config = dict(
    d_model=64,
    d_mlp=512,
    norm_eps=1e-05,
    rope_fraction=0.5,
    init='trunc',
    optimizer='adamw',
    beta2=0.99,
    grad_clip=1.0,
    warmup_steps=507,
    final_lr_fraction=0.0,
    steps=6515,
)
Each number is 128 + 24 x the weight over its row's rms, rounded and kept within 0 to 255. Layers, rows and columns count from 0. The size above them is the row's rms in percent of the matrix's.

# layer 8 MLP down (transposed), 512x64, rms 0.193, rows 176-228, columns 0-63
size [117  66  91 120 108 106  76 107 102  98  89 113 111 100 128  98  94  93 114  86  91 109  90 104 102  72 127 118 109 116 120  93  95 110  97 104  97  89  90 126  88 109  95  86  86 119  93 139 109  88  89 134  83]
[[136 107 174  88 108 141 114 109 134 175 124  87 157 131  92 136 132 141 109 129 105 150 144  76 137 111 154 127 140 136 132 130 134  92 104 106  84  94 145 112 120 200 134  95 156 130 136 126 126 127 103 141 105 138 120 133 138 126 105 127  80 159 113  99]
 [135 100 127 129 146 119 101  97  85 116 110 130 136 153  97 137 118 154 143 148 110 118 159  95 108 108  85 153 125 101 125 118 114 134 126 156 134  92 123 153 153 108  95 152 190  83 152 110 115 142 105 162 138 114 143 113 177 161 129 139 174 131 150 149]
 [124 137 120 145 146 156 167 131 118  91 146 144 115 137 133 163 125 164 150 118 158  96 118 181 158 134 149 140 142 145 130 135 142 109 146 128 144 118  90 159 161 113 147 142 108  88 120 102 159 157 119 194 112 135  95 121  87 100 145 109 125 109  83 133]
 [149 111 140 115  69  95 136 147 112 137 111  82 118 113 139 111 153 124  97 117 157 114  75 129 122 190 114 106 120 147 101 139  68 152 136 128 102 152 129 143 121  83 119 126 118 139 104 131 108 144 134 121 162 161 171 115 137 149 129 166 113 128 133 139]
 [139 137  87  52 121 138 150 124 116 122 126 135 120 112 129 140 148 133 145 146 139 179 124 124 133 114 164 143  98 133 106  89 157 116 133 126 134 120 137 140 102 132 120 108 122 121 102  84 179 128 106 100 112  80 167 157 137 133 140 143 166 156 154 172]
 [147 128 136 155 145 113 135 147 114 135 133 107 134  75 107 146 118  90 122  91  84 138 137 139 120 150 146 168 139 139  76 146 165 105 122 104 149 163 117 114  86 101 120 163 132 127 109 109 155 151 102 164 148 129 188 115 116 128 156 133  92 148 107 140]
 [141 113 105 132 104 112 121 178  93 130 113 138 112 124 145 170  93 140 122 133 159 143 163 110 149  81 104 131 140 123 143 134 135 115 135 152 124 136 171 104 136 100 151 116 120 126 155 104 160 135 123 121 150 189 138 132 176 168 148 105 157 162  81 138]
 [138 165 146 136  86 121 132 156 113 109 102 137 132 142  97  95 139 137 135 123 165 145 110  73  99  94 159 109 127 119 134 117 102 155  79  88  96 145 143 139 139 158 113 121 151 104 156 162 167 132 101 169 133 149 104 156 151 107 112 142 109 156 123 138]
 [119 135 146 128 143 145 116 113  86 132 154 131 122 142 137 162 138 168 134 166 128 122 124 154 171 135 111  73 147 138 125 121 145 133 164 136 133 127 179 108 113  99 121 176 105  84 139 145  58 157 148 100 105 147 123 149 113 116 116 101 131  97 119 110]
 [119 122 125 158 129  80 163 129  77 118 164 130 129 190 153 124 124 119 168 140 122 118 159 132 143 162 132  90 133 115 147 102  99 147 116 148 131 152 123  77 128 139 113 116 120 129 121 144 152  92 151 153 109 154 119 180 144 150 137 137 158  93 112  98]
 [132 174 138 184 133 144 129 128 145 123 131 133 140 142  74 126 137 136 136 117 121  94 136  93 134 124 201  96 150 149 123  71  97 120 159 132 127 101 119 124  95 161 101 133 110 102 112 140 122 146 152 165 134 132 140 143 123  86 127 174 137 129 141 119]
 [165 107 115  58 137 101 135 117 105 119 116  93 143 148 136 116 123 139  86 110 115 140  79 108 127 129 118 164 138 132 111 127 126 106 142 117 156 117  83 154 126 132 116 120 137 156 121 110 130 154 108 163 126  74  89 154 132 129 157 113  80 145 172 123]
 [123 132  84 147 154 149 132 132 107 165 142 125 134 142  97 107 112 185 110 131  95  97 153 156  94 156 169 122 129 102 134 123 174 112 124 127 110 138 147 116 118 145 108 153 185 151 167 154 121 160 110 150 164 114 164 144 148 111 119  96 150 134 131 142]
 [144 100 147 198 128  90 148 143 130 113 144 114 157 139 131 147 112 118 183 134 121 111 134 114 111 117 134 120 113 167 122 128  89 114 163 108  72 151 165 160 135 141 120 134 114 111 126 120  69 132 154 149 107 151 161 123 110 137 164 115 100 113 133 105]
 [119 110 186 186 139  93 111 138 117 155 121 123 108 125 157 158  97 140 109 148 126 126 148 136 106 152 127  91  80 109 159 150 132 117 131  76 138 104 133 122  96 115 153 126 139 108 110 140  65 117 107  97 140 134 134 135 131 138 135 103 179 116 131 103]
 [139 154 121  88 188 157 135 106 143 141 142 139 138 129 117 127 143 146 166 112 134 118 139 158  87 108 148 147 145 110  75 151 132 142  94 123 156 162  70 141 157 156 168 150 159 104 139  99 127 115 148 148 119 103 125 110 133 103  88 143 100 128 119 131]
 [125  86  66 129 145 129  93  95 109 153 163 152 137 136 129 158 105 155 127 114 164 110 140 120 137 169 153 141 153 133 125 170 166  95 149 134 115 143 106 133 127 146  92 122 155 135  83 131 109 134 125 146 104 144 192  94 108 135 112 120 123 108 130 130]
 [131 114 129 145 115 125 107 126  97 101 154 125 107 144 178 114  98 103 126 134 114 120 106 150  93 115 139 122 113 128 156 146 158 114  97 106  93 125 133 185 125  77 128 158 122 117 140 123 140 108  97 158 159 145 181 108 153  64 121 105 133 152 128 153]
 [176 138 154 113 150 106 134 124  92 147 123 132 125  92 118 120  95 165 159 110 155 142 169 116  89 134 160 112  97 110 138 180 136 111 107  93 118 136 120 169 147 141 144 136 149  92 124 160 162 121 124 130 117 101 105  93 142  94 127 100  88 102 141 119]
 [102 121 145  88 126 125 153 131  87 135 125 139 156 123 109  81 117  74 121 139  96 171 136 135 115  80 121 112  87 125 140 149 139  95 130 153 110 128 108 121 111 151 126 127 139 157 109 145 166 130 133 117 130 160 131 143 144 167 122 136 116 208 144 103]
 [125 138 124 168 134 123 159 174 104 134 132 217 122 112 138 141 127  66 172 127 142 134 125 125 159 173 108 128 101 127 102  95 153 140 113  92 148 162 143 120 114 145 129 151 131 108 127 128  95 125 140  86 127 115 118 144 133 154 109 144 152 137 127 126]
 [130 133 122 142 118 110  91 133 137 115 162 152 131 135 133 143 131 199  89 162 133 125 120 121 150 197 153 128  93 117 139 119 161 136 121 132  85 107 123 103 121 133 110 112 109 108 161  95 126 152 171 126 120 116 144 136 127  95  80 156 149 104 149  97]
 [120 102 139  85 103 100  93 103 147 107 143 129  93  92 132 132 141 133 151 142 129 144  92 134 150 121 137 145 141 138  94 103  95 158 138 128 128 125 121 151 159  84 147 107 140 135 191 122 114 127 145 129 179 102 114 123 176 162 104 124 143 178 154 130]
 [123 124 123 110 137 150 136 105 127  83 151 134 118  80 107 129 177 182 156 124 112 136 101 152 126  72 133 108 124 123 131  93 113 120 124 146  98 136 112 126 106 134 131 134 112 156 125 122 112 106 120 201 133  80 120 135  95  72 141 147 131 131 124 105]
 [103 140 104 173 115 136  98 133 115 133 150 128 129 121  99 110 118  73 147 116 157 133 164 129 134 166 161 110 113 139 138 127 138 132 130 111 129 149 126 175 103 169  66 139 154  89 120 109 181 103 143 109 158 163 116 133 136 132 146 175 108 132 123 116]
 [114  60 111 130  92 138  78 132 108  83 138 121 155 149 164 139  84 119 108 124 119 157 126 175 153 131 124 154 135 129 160 145 127 105 125 100 106 129 153 125 118 101 102 160  97 120  86 135 163 117 137 112 119 111 128 121 169 130 131 104 112 100 150 103]
 [156  98 147 170 143 131 136 152  81  68 139 113 131 166  81 142 119 119 101 118  99 133 124 145 164 144 145 118 140 150 108 147 129 133 135 170 129 146 123 126 143 163 121 153  89 121 137 134 168 130 123 184  86  87 103 123 119 146 135 141 136 138 155 110]
 [156 129 134 156 118 195 112 122 122 138 126 142 152 107 128 143 119  87 163 154 131 127 137 125 122 141 111 104 134 133 149 149 151  99 154 148 101  93  98 139  99 115 110 126 148 160  86 143  87 118 177 121 100 160 161 119 127 141  92 156 102  98  95 101]
 [ 98 132  68 129 111 112 135 132 162  78 174 138 110 141  99 129 115 128 119 127 138 115 131 149 136  86 132  71 137 109 123 155  96 159 135  98 105 126 103 131 155 147 134 116 169 101 147 106 159 157 108 176 102 139 134 151 116 149 111 123 103 142 132 160]
 [171 133 131 128 121  79 161 150 135 115 101 131 153 105 157 126 115 147 141 124 162 139 137 108 124 110 133 162 107 152 153 117 116 169 125  94 171 132 167 119 153  85 118 113  78 108  91 154 138 152 145 139 105 147 116 159  78 116 161 116 143 116 123 155]
 [174 103 126 119 178 121 122 157 137 131 116 110 121 135 151 134 122 106 121 161 125 149 133 181 117 136 121 148 113 145 132 122 139 129 136 114 176 106 112 111  90 123 131 144 149 108 136 113 157 101 181 165 117 106  62 131 151  94 135 117 149 126  96  76]
 [122  94 176 134 155 143 104 113 135 154 138 172 149 134 142 169 127 158 117 115 122  92 126 129 108 117 141 109 186 120 133 193 127 122 168 125  86 172 160 130 119 127 156 118 130 123 132 158 107 106 135 133 116 111 105 137 173 135 164 130 123 157 146 113]
 [ 88 180  89 104 131 122 127 103 115 145 156 130 141 121 111  86 131 125 140 112 126 144 168 112 114  79 134 140  94 115 141  94 145 158 101 121 127 157  88 163 171 149 117 112 164 132 169 147 131 107 131  78 110 124 123 118 134 157 104 133 143 102  98 134]
 [145 114 119 123 125 100 114 128 165 124 138 100 134 140 131 102 132 189  83 144 117 142  99 114 119 114  94 112  95 125 111 151 129  80 115 131  68 100 101 133 134 146 108 149 137 104 109 130 145 113 150 156 138 119  76 121 153 107 124 109 110 197 120 118]
 [ 48  94 128 152 139 117 106 106 122 176 136 135 116 121  75 130  98 124 125 108 115 119  88 182 138 174 120 150 131 157 141 145 107 132 150 134 188 120 122 146 126 132 136 138 171 124 151 120 122 134 119 128 131 142 155 136 146 135 130 128 133 128 146  80]
 [184 157 146 140 127 145 153 153  89 106 127 146 176 121 121 124 146 115 129 147 107 105 120 139  75 165 143 140  67 163 126 121 123 167 150 111 131 139 110 130 122 116 150 139 112 127  90 144 135 107 138 110 125 135 132  99 141 114 180 120 157 153  97  86]
 [139 140 116 125 129 158  67 127  73  94 140  98 147 159 128  82  97 128 135 137 156 168  82 136 119 102 134 132 105 160 130 123 116 108 138  76 144 116 116 125 163 175 144 130 123 136 103 127  98 150 135 130 119 116 130 123  81 135 126 111 115 130 123  77]
 [ 83 156 153 138 132 108 138 128 103  89 112 153 147 121 135 105 157  84 136 133 183 149 112 114  76 115 114 154 109 142  92 123 127 123 136 159 144 104 123 104 112 160 101 112 119 164 160 150 158 155 148 122 143 144 154 127 115 124 162 136 138 171  89 101]
 [136 147 112 152  64 167 123 113 118 109 114 115 153 110 145 137 133 117 152 117 165 127  78 164 137 117 124 118  95 121 119 125 101 116 110 108 127  98 116 108 123 123 106 126 151 131 106 119 127 112 133 108 120 194 110 122 144 185 163 117  90 177  99 109]
 [142 105 116 121 106 170 144 124 131 129 132 183 148 160 109 128 143 103 104 137 122 165  96 130 121  99 111 146 139 119 140 164 114  90 158 109 107 106 140 137 131 166  79 141 107 136 128 154 135 148 121 175 146  89 123 130 100 132 183 107 171 144 117 163]
 [135  86 168  84  84 121 126 139 142 144  81 109 158 104 119 127 164 115 138 143 105 186 136 107  91 107 133 136 145 149 136 114 116 166 128 158 127 109 161 126  97 126  88 148 101 111 128 157 167 136 137 117 125 110 115 144 158 111 176 126 107 116 146 123]
 [125  92 131 193 130  90 134 133 121 113 122 120 178 130 126 127  95 110 111 143  76 111 113 139 169 138  76 104 133 118 156 111 127 149 121 138 121 109 158 134 125  96  97 139  91 100 129 137 109 141 127  91 121 108 142 120  84 113  98 128 132  86 110  92]
 [134 140 106 135 120 129 126 134  96  96 125 135 117 106 132 146 114 131 121 112 147 176 136  83  84  47 167 177 140 155 118 124 119 123 107 121 123 104 106 111 130 162 128 156  97 113 125 132 168 134 109 102 104  93 159 129 156 142  89 121 121 158 146 126]
 [ 96 103 114 146  84 102  99 121 143 136 131 127 107 138 128 110 116 156 124 142 122 139 110 176 122 107 121 125 145 108 157 135 109 112  95 145 139 113 114  87  97  90 136 135  98 132 155 143 203 185 140 144 155 120 137 116 138  75 118 118 160 145 150 123]
 [144 130 149  78 128 128 125 131 153 139 148 140 130  78 103 121 123 137 111 147 103 113 135  97 105 105 183 148 118 105 164  95 136 128 148 160 153 146 109 139  91 136 141 149 133 124 131 129 155 103 136 161 134 162 129 108 137  62 148 106  81 146 113  84]
 [153  99 137 147 150 126 108 130 111  97 140 101 113 123 166 158  87 139 145 108 187 106 125 142 128 148 120 144 117 145 141  84 151 104 163 110 190 146 156 148 115 114 143 134 136  72  91 117 108 113 105 101 140 156 144 146 122 115 114 163 125 124 149 107]
 [100 180 118  95 155 128  96 105 136 135 176 147 113 146 139 149 121 147 150 140 165 170 108 122 102  95 155 127 125 121 109 179 128 139 101 159 133 111 132  91 119 137 129 123 102 171 145 113 149  99  79 128 109 170 100 140 127 136 125 105 155 138 159 133]
 [141 128 122 119 129 163 113 144  65 112 129 137 101 142 125 138 124 159 163 158 129 164 105 155 126  92 155 178 163 121 142 136 146 119 126 138 118 184 108 143  91 169 124 121 118 140 140 142 169 102  69 140 116 147 128 141  89 144 111 124 144 129 154 136]
 [128 101  98 164 124 103  90 158 150 110 113 143 110 159 143 163 112 114 139 125  80  97 161 130 149 126 132 143 148 130 177 121 136 165 131 102 130 158 122 106 118 119 134 127 120  80  98  84 160 136 107 124 137 124 193 128 117 127 140 144 111  99 169 144]
 [101 102 130 105 139  67 113 117  63 123 137 106 104 105 114 130 126 167 122 122 127 138 168 159 133 126 164 118 112 120 157 129  88 137 110  83 154 126 112 144 119 142 109 150 128  98 139 123 119 166 136  87 106 125 145  98 128 150 119 153  77  94 147 111]
 [160 112 151 101 111 159 152 112 119 109 103  64 120  88 160 114 140 157  91 130 124 127 119 127  84 135 155 104 106 111 133  81 125 157 140 122 129  70 119 121 107 107 104 147 119 140 112 119 132 140 165 102 129 170 125 117 121 100 154 105 153 124  99  97]
 [142 153 139 143 168 151 139 123 165 137 136 108 107  84 119 128 123 123 114 121 143 114 162 118 137 125 131 159  53 121 134 169 150 148 135 108 161 134 117 167  80 134 118 134 132 110 101 102 111  91 141 128 180 125 123  95  85 111 129 142 113  95  98 119]
 [124 151 131 120 116 102 137  96  64 127 172 146 110 160 100 137  97 149 153 130 156  96 125 152 139 115  74 103 172 133 125  79  78 161 160 110 132 123 123 118 161 132 138 130 121 122 117 127 132 116 153 163 142 124 158 104 148 135 145 133  85 129 144 114]]
# layer 8 MLP up, 512x64, rms 0.212, rows 177-228, columns 0-63
size [ 69  97 110 107 106  92 104  97 105  95 108 103 118 109 104  92 104 107  95  95  99 100 101 100  69 121 117 104 113 100 108 100 109 107 108  99  95  99 120  94 110  91  88  90 111 102 119 104  88  99 121  88]
[[117 144 130  94 122 128 159 151 151 177 140 124 103 112 113 112 153  92 106 166 161 131 111 141 108 133 149 119 124 146 138  97 142 161 175 150 155 129 156 131 123 174 124 109  81 129 104 169 107 122 129 123 164 116 106 127 111  99 107 124 127 188 111  93]
 [112 164 147 171  97  96 122 122 144 133  83 105 112 196 101 170 151 113 129 135 146  96 106 113 150 133  85 114 140 130 128 131 140 118 120 144 158 143 154 106 129 122 101 110 127 174 106 113 103 117 153  62 145 121 128 120 143 101 142 141 119 109 118 104]
 [109 110  95 126 153 109 146 154 134 108 164 106 112 134 129  91 123  66 111  84  97 122 134 108  97 150 112 115 143 143 117 148 120  85 147 127 151 146 161 107 144 111 148 119 138 147 106 136 110 103  92 156 105  99 111 110 122 153 110 129  71 128  93 169]
 [123 124 125 152  51 115 145 167 133 154 122 109 158  96 118 109 141 106 106  68 148 108 104 155 162 159  95 120 144 144 138 101 139 141 157 173 124 152 124 128 125 133 141 101 123 148 113 152 141 141  82 133 121  82 118 132 132 126 108 102 119  94 108 126]
 [132  94 139 168 141 137 115 147 122 120 140 117 132 181 136 133 166 132 117 115 139 127 116 117 134 148 121 123 137 105 130 121 144 130 110 155 153 145 166 136 103 112 116  88  83 155 126 120  75 111 122  59 115  72 105  95 135 132 123 109 129 159  82 160]
 [155 100  95 153 104 108 135 167 180 144 113 151 115 126 133 118 159 127 144 143 152 139 137 136 132 139 140 117 112 134  68 136 107 102 114 110 124 140 161 162 110  74 144 118 126 148 153 128 139 100 128 135 123  89 100  64 145 131 126 179 106 121 128 160]
 [140 113 145 150 121 128 139 135 186 109  98 136 129 132 203 166 123 114 141 127 148 101 115 104 102 129 113  76 150 131 141 135 126 132  95 176 100 113 152 129 119 169 117  77 109 118 158 154 114 130 140 121 130  92  99 112  91 133 116 156 104 134 135 120]
 [107 121 133 147 125  96 123 125 190 113 121 131 115 150 101 118 180 122 128 117 130 127 122 141 108 147 125 109 126 144 151 125 123 157 132 144 117 184 138  88 137  85 114  93 105 162 135 132 101  90 101 142 179 118 113 110 153 114 100 119 106 126 191 107]
 [113 147 121 142 113 138 114 118 154 118 124 100 135 124 133 127 108  84 146 113 144 103  91 133 172 185  99  94 132 126 111 113 149 106 122 133 135 175 161 131 143  94 120 128  93 173 114 130 112 102 120 113 124  86 129 151 104 120 111 164 132 160  84 182]
 [122 163 149 158 128 126 146 120 124 127  83  88  81 130 166 133 169 123 121 122 152 135 119 117 139 151  89 133 156 161 127 174 165  89 153 142 137 138 121 139 132 173 145 126 104 114 148 128 112 105 151 137 145 137  98 148 137 120  62 164 140 102 112 118]
 [ 60 132 118 152 125 129 102 143 112 131 113 119 101 175 143 126 114 110  88 112 111 119 149 107 121 134 146 102 174  71 104 121 109 127 111 165 128 181 111 127 115 134 168 147  89 109 149 153 100 128 143 110 125  92 115 119 107 103 129 103 100 111 107 130]
 [131 156 162 121 120  92 162 132 142 127  98  68 117 136 170 121 141 114 132 118 134 127 130  88 142 144 116  88 188 160 114 145 167  95 131 148 117 125 153  93  88 140 135 107 107 140 117 142 140 121 111 132  97 105  63 131 111 135  93 112 133 127 119 117]
 [111 117  86 156 100 128 131 114 147 168 111 151 108 117 124 140 170 131  96  86  77 110 115 121 176 148  91 105 193 115 147 160 124 108 150 133 151 146 118  74 120 111 142 133 132 146 118 152 116 152 124 130 147 121 131 166 112 117 117 150  91 137 120 124]
 [ 78 129 155 151 121  99 118 183 148 135 153 137  93 149 118 110 139 120  89 152 114 116 133 128 105 177 142 141 133 151  99 123 138 145  83 153 153 176 160 121 106 123 163 148 137 145 129 173 140 141  77 147 128  96 121 104 109 143 141 135 117 131 160 122]
 [132 113 120 130 111  99 139 152 191 137 129 124 133 178 132 128 167 117 107 134 164  71 118 123 147 144  90 154 123 125 125  88 122 139  93 119 157 127 171 149 102 127  89 104 132 166 105 158 117 114 105 102 114 128 105 119 103 120 151  99  84 122 118 115]
 [118  69 130 170 145 118 135 112 120 182 146 150 103 123 142 116 151 107 110 105 133 101 119  73 138 162 129 123 104 115 107  86 110 127 134 156 112 138 156 136  96  84 165 129 104 141 140 153  85 145 152 133 100 119 160 146 122  89 123 122 123 112 115  98]
 [101 104 117 136 112  75 187 126 123 131 136 127 154 128 144  91 124  71 126 123  97 153 127 134 118 157 131 152 147 188 137 100 128 132 165 115 159 134 154 122  99 119 156 117 126 133  98 141 111 112  96 140 127 125 136  72 109 131  99  77 122 134 127 116]
 [103 119 135 136 139 109 126 139 179 149 137 165 109 120 131 144 117  83 157 102 130  89 108 117 117 151 142 123 158 112 103 103 111 130 158 140 106 108 124  99 138 153 175  99 118 207 140 137 111  88 109 134 133  79 133 117  91 132 130 155 120 141 140 151]
 [126 126 103 126 118 130 102 136 168 101 119  93  95 129 140 124 156 104  80 138 172 127  77  94 123 148  86 123 166 141 123 116  98 133 151 165 104 121 109 133  97 139 115 109 131 124 199 155 120 107 142 100 146  94 142 114 107 126 131 162 106 138 115 115]
 [137  82 115 153 107  89 172 142 134 167 134 137 122 166 117 113 150 150 122 131 149  99 123 107 117 112  88 149 181 169  68 132 128 120 132 148 143 174 116  96 139 148 133 131  90 143 158 150 131 120 139 128 169 127 111 103 125 140 110 129 113 119 143 169]
 [127 136 157 136 113 114 169 115 155 161 102  67 133 101 117 122 131 111 101 141 133 127 166 125 146 172 103 128 123 122 119 159 157 149 157  99 162 138 122 149  83 126 169 119 133 158 160 160 115 101  81 102 133 145 127 120 101  99  95 123 110 111 138 154]
 [127 142 111 140 126 121 156 147 163 135 141 122 189 150 122 159 126 106  57 107 106 119  95 128 160 149 142 125 101  95 113 106 128 122 144 172 124 118 136 106  67 140  99  94 138 130 138 145 117 146  91 107  94 106 116 128  93 101 107 112 119 140 110 126]
 [ 62 114 136 169 135  99 121 108 171 101 144 132 139 118 139 107 106 131 107 134 127 111 112 103 150 165 133 103 113 161 118 120 138 111 139 141 113 151 160 114 129 164 142  71  78 147 105 125 117  97 135  99 163 133 128 154 109 131 131 119 158 132  86 168]
 [125 149 114 139 117  91 143 131 117 134 120 102 124 120 157 110 110 129 132 127 121 119 108 126 127 107 134 134 143 144 102 116 155  89 146 129 146 122 158  84 128 107 130 103 139 143 160 134 104 108  91  85 202 124  69 112 123 156 125  94 111  71 143 174]
 [122 154 125 120 143 127 203 159 135 163 136 112 110 117  96 130 168 131 107 137 138  96 123 104 107 133 120  92 136 125  87 120 164 148 115 135 157 124 112 113 158 166 176 119 132 133 185 129 127 121 137 145 148 145 130 185 110 110 118 126 159 162 136 140]
 [115  64 156 139 103 134 153 140 147  95 102 109 100 157  95 120 116  93 112 148 116 106 100 109 159 128 123  92 186 121 120 112 140  82 164 174 122 131 149  90 134 140 140 117 139 125 127 147 116 104 107 116 150 112  99 121 116 121  93 151 121 125  88 124]
 [113 146 110 150 130 127 150 118 123 162 127 106 152 135 120 152 162 124 120 133 134  99 101 143 102 118 127 140 152 159  90 130 165 140 113 129 136 168 156 174  72 123 135 123 105 125 169 136 105 128 126 115 111 106  95 125  76  91 107 159  76  95 131 161]
 [128 111 132 154 140 160 132 152 153 120 129 115 128 125 138 138 160 113 104  60 140 111  97 123 160 143  63 112 156 106 147 129 148 148 146 151 153  99 118 102 136 128 103 107 135 123 154 127 113 139 143  99 143  95 100 117  98 140 129 191  91 115 152 164]
 [ 86 118 127 141  62 104 114 101 140 110 101 159 117 102 110 122 121 120 114  77 159 130 141 125 142 147 114 105 137 124 110 139 143 155 126 142 152 126 147 100  93 137 154 116  72 144 112 149 135 105  93 118 133  76 125 129  82 104 117 113 112 113  97 166]
 [143 135 134 145 152 104 142 119 159 144 126  85 120 121 177  97 128 131 107 135  92 116 117 117 144 157 124 140 157 136 102 107 102 144 101 125 128 169 132 123  69 105 101 137  70 167 140 156 147 121 121 115  92 101  92 133  78 131 104 100 130 119 126 156]
 [146 152  99 141  81 144 150 128 169 119  89 135 117 137 131 105 164 136 106 113 104 142  84 133 133 145  73  92 145 117 121 118 123 149 101 128 118 169 114  88 145 108 156 117 133 145 120 164 141 128  92  97 127  63 120 143 120 118 141 134 133 107  88 151]
 [115 144 164 159  92 120 134 107 130 165 157 108 146 186 132 152 117 134 117 135  74 138 109 106 120 125 122 137 119 124 140 159 184 119 154 152 139 156 144 104  88  97 148 102 138 144 152 131 114 130 123 136  93  96 103  67 131 126 123 131  91 106 139 119]
 [ 95 124  67 159 127 119 111 138 164 114 132 123  88 171 119 154 142 108 106 156 119  95 110 138 128 127 139 103 147 143 119 118 128  96 139 158 123 206 114 143  85 137 138 128 107 122 121 124 142 127 100 110 168  82 111 135 121 115 114 171 120 111 100 128]
 [156 128  87 142  85  77 146 159 176 109 143  97 101 155 132 146 134 115 115 115  92 130 137 128 155 155 112 108 116 139  92 113 152 101 146 115 129 161 145  84  85 119 124 121 142 133 110 169 110 125  92 135 159 102 138 144 144 112 104 125  76 133 119 130]
 [129 120 119 148 148 103 163 138 124 166  91 122  89 111 148 103 168 111 102  86  84 105 141 123 106 146 127 106 141 101 136 142 146 127 155 126 177 118  83 121 115 130 121 108 139 145 104 139  96 137 104  91  99 128 113  88 107 116  94 114 123 106 145 181]
 [137 135 164 176 142  96 129 120 201 151 132 123 110 118 174 117 118 105 108 135 102 100 111 108 151 116 130  94 132  91 131  99 143  82 154 110 126 117 141 121 129 140 177 107 140 154 147 115 115 127  93 107 130  85 122 123 120  73 131 137 128 148 154 126]
 [ 82 110 142 139 103 135 105 129 151 120  97 185 102 134 132 142 111 125 121  83 161 108 118 139 139 147 131  60 130 122 137 141 146 128 113 147 144 159 148 108 135  76 124 107 134 156 154 109 108  92  96 106 130 119 136  86  92 144 129 159 117 133 168 147]
 [104 126 125 147 103 145 167 189 127 111 137 132  92 124 108 114  95 108  97  82 119 147 129 126 157 153 110 123  95 124  81 124 125 122 132 157 136 112 160 107  68  98 114 136 120 174 108 130 144 108 119  80 101  99 113 152 120 137 116 116 133 117  96 132]
 [ 97 137 133 164 101 115 106 152 111  88 138 104 105 109 131 143 151 113 105  94 109 146 122 110 146 144 112  90 125  85 115 159 125 137 139 142 136 170 143 146  78 153 147  96  90 163 113 133 133  97  97  91 116 118  81 130 118 112 113 104 102 138 154 165]
 [ 75 113 175 150 106 126 151  99 150 151 116 150  90  85 118 151 145 120 114 129 103 117 139 107 136 132 151  88 151 129 123 178 182 161 141 137 126 139 137 108 156 123 131 131 151 141 183 128 126 130 137 100 145 118 103  93 121 117 127 148  97  80 118 140]
 [ 60 150 156 144 118 124 139 121 118 135  69 128 119 149 132  92 126  86 119 127 153 108  95 100  98 125 104 115 128  97 122  86 141 109 137 143 138 111 120 120 112 152 111 111 109 120 133 124 113 126 138 108  63 107  59 140  86 146 134 119 127 125 138 131]
 [145 114 129 152 130  73 148 151 104 133 148 114 130 164 144 145 131 114 153 137  72 137 122  75  99 131 117 105  97  95 110 107 160 108 141 146 140 150 129 114 126 136 172 100 123 159 162 147 101 125  88  67 125 153 108 129 138 134 131 104 103 107 151 128]
 [118 153 127 151 134 110 148 203 115 119 144 162  78 109 110  96 169 118 129 134 127 121 123 113 126 157 132 129  81 108  57 145 113 147 125 121 131 104 166 171 109 138 120 107 105 150 148 134  91 147 134 124 152 131  92 142 134 127 122 145 108 138 149 106]
 [ 74 108 116 123 135 114 122 151 130 110 122 138 137 128 140  70 166 112 136  97 149 128  99 108 160 115 111 109 132 132  80 179 108 109 141 111 166 128 158  95 103 121 158 108 152 148 144 196 122 129 134 136 144 148 116 104 108 136 117 115 130 149 123 171]
 [134 119 129 146 102 132 145 129 122 125 127 124  92 105 125 113 176  91 138 118 115 108 101 104 122 138  98 144 134 136 131 141 147 113 158 142 153 152 162 149  76 124 134 112 127 142 174 152 142  48 135  89 183 152 104 149 100 153 114 105 120 132 107 126]
 [110 168  84 166 104 152 115 124 131 123 136 133 145 134 132 129 143 134 130  99 138 138 153 122 146 156 100  80 146 127 139 132 157  95  94  98 187 164 121 131  98  91 112 102 127 120 100 136  89 152 156 119 114 103 115 144 113  97  92 128 113 111  75 108]
 [ 94 113 126 139 122 113 145 127 133 144 125  65 116 129 210 110 123  75 145 143 104 110  85  95 176 149 110 129 100 122 140 117 116 131 141 169 162 158 139 123 103 129 156 121 120 127 155 134  94 155 126 122 125 105 116 129 121 116  91 156 120 113 125 136]
 [151 121 121 158 138  96 165 115 141 139 138 125  98 131  86 142 118 122 104 121 104 132  83 121 116 146 102  99 120 196 127  89 127 144 152 125 127 144 136  72 105 113 157 107  94  89 155 159  82 107 108 143 156 111 119 142  95 129 125 144 120 102 144 116]
 [131 115 139 137 122 135 132 135 162 107 106 158  91 144 164 132  87  91 119 114  98 104 103  89 143 139  99 129 141 113 114  88 167  98 149 166 129 115 120  54 150 125 178 105 127 129 128 121 145 106 128 111 133  91 100 146 120 119 124 139 172 136 115 155]
 [ 95  96  52 160 133 127 132 165 114 104  86 165 119 135 147 151 134 111  90  85 141 144 139 116 138 143 102 135 163 150  83 144 142 112 166 150 146 145 159 145 102 115 120 138 151 154 137 122 123 102 144 111 157 118 136 140  80 144 122 123 107 119 122 143]
 [121 125 103 135 112 105 126 102 140 137 131 148 140 100 160 150 144 104  97 136  84  86  88  69 128 136 153 101 125 141 121 111 110 120 105 145 135 155 151 130  89 102 179  96 111 129 151 143 114 109 147 146 166  98 114  98 123  99 106 179 105 129 122 105]
 [116 107  92 147 148  93 162  91 133 171 115  94 120 116 108 123 169 125 146  92 110 113  77 128 128 156 175 146 172 157 110 139 168 128 152 128 156 166 139 131 121 114 136 118 123 123 158 117 128  83 105 120 125 141 118 111 131 122 109 151 102 151 108 171]]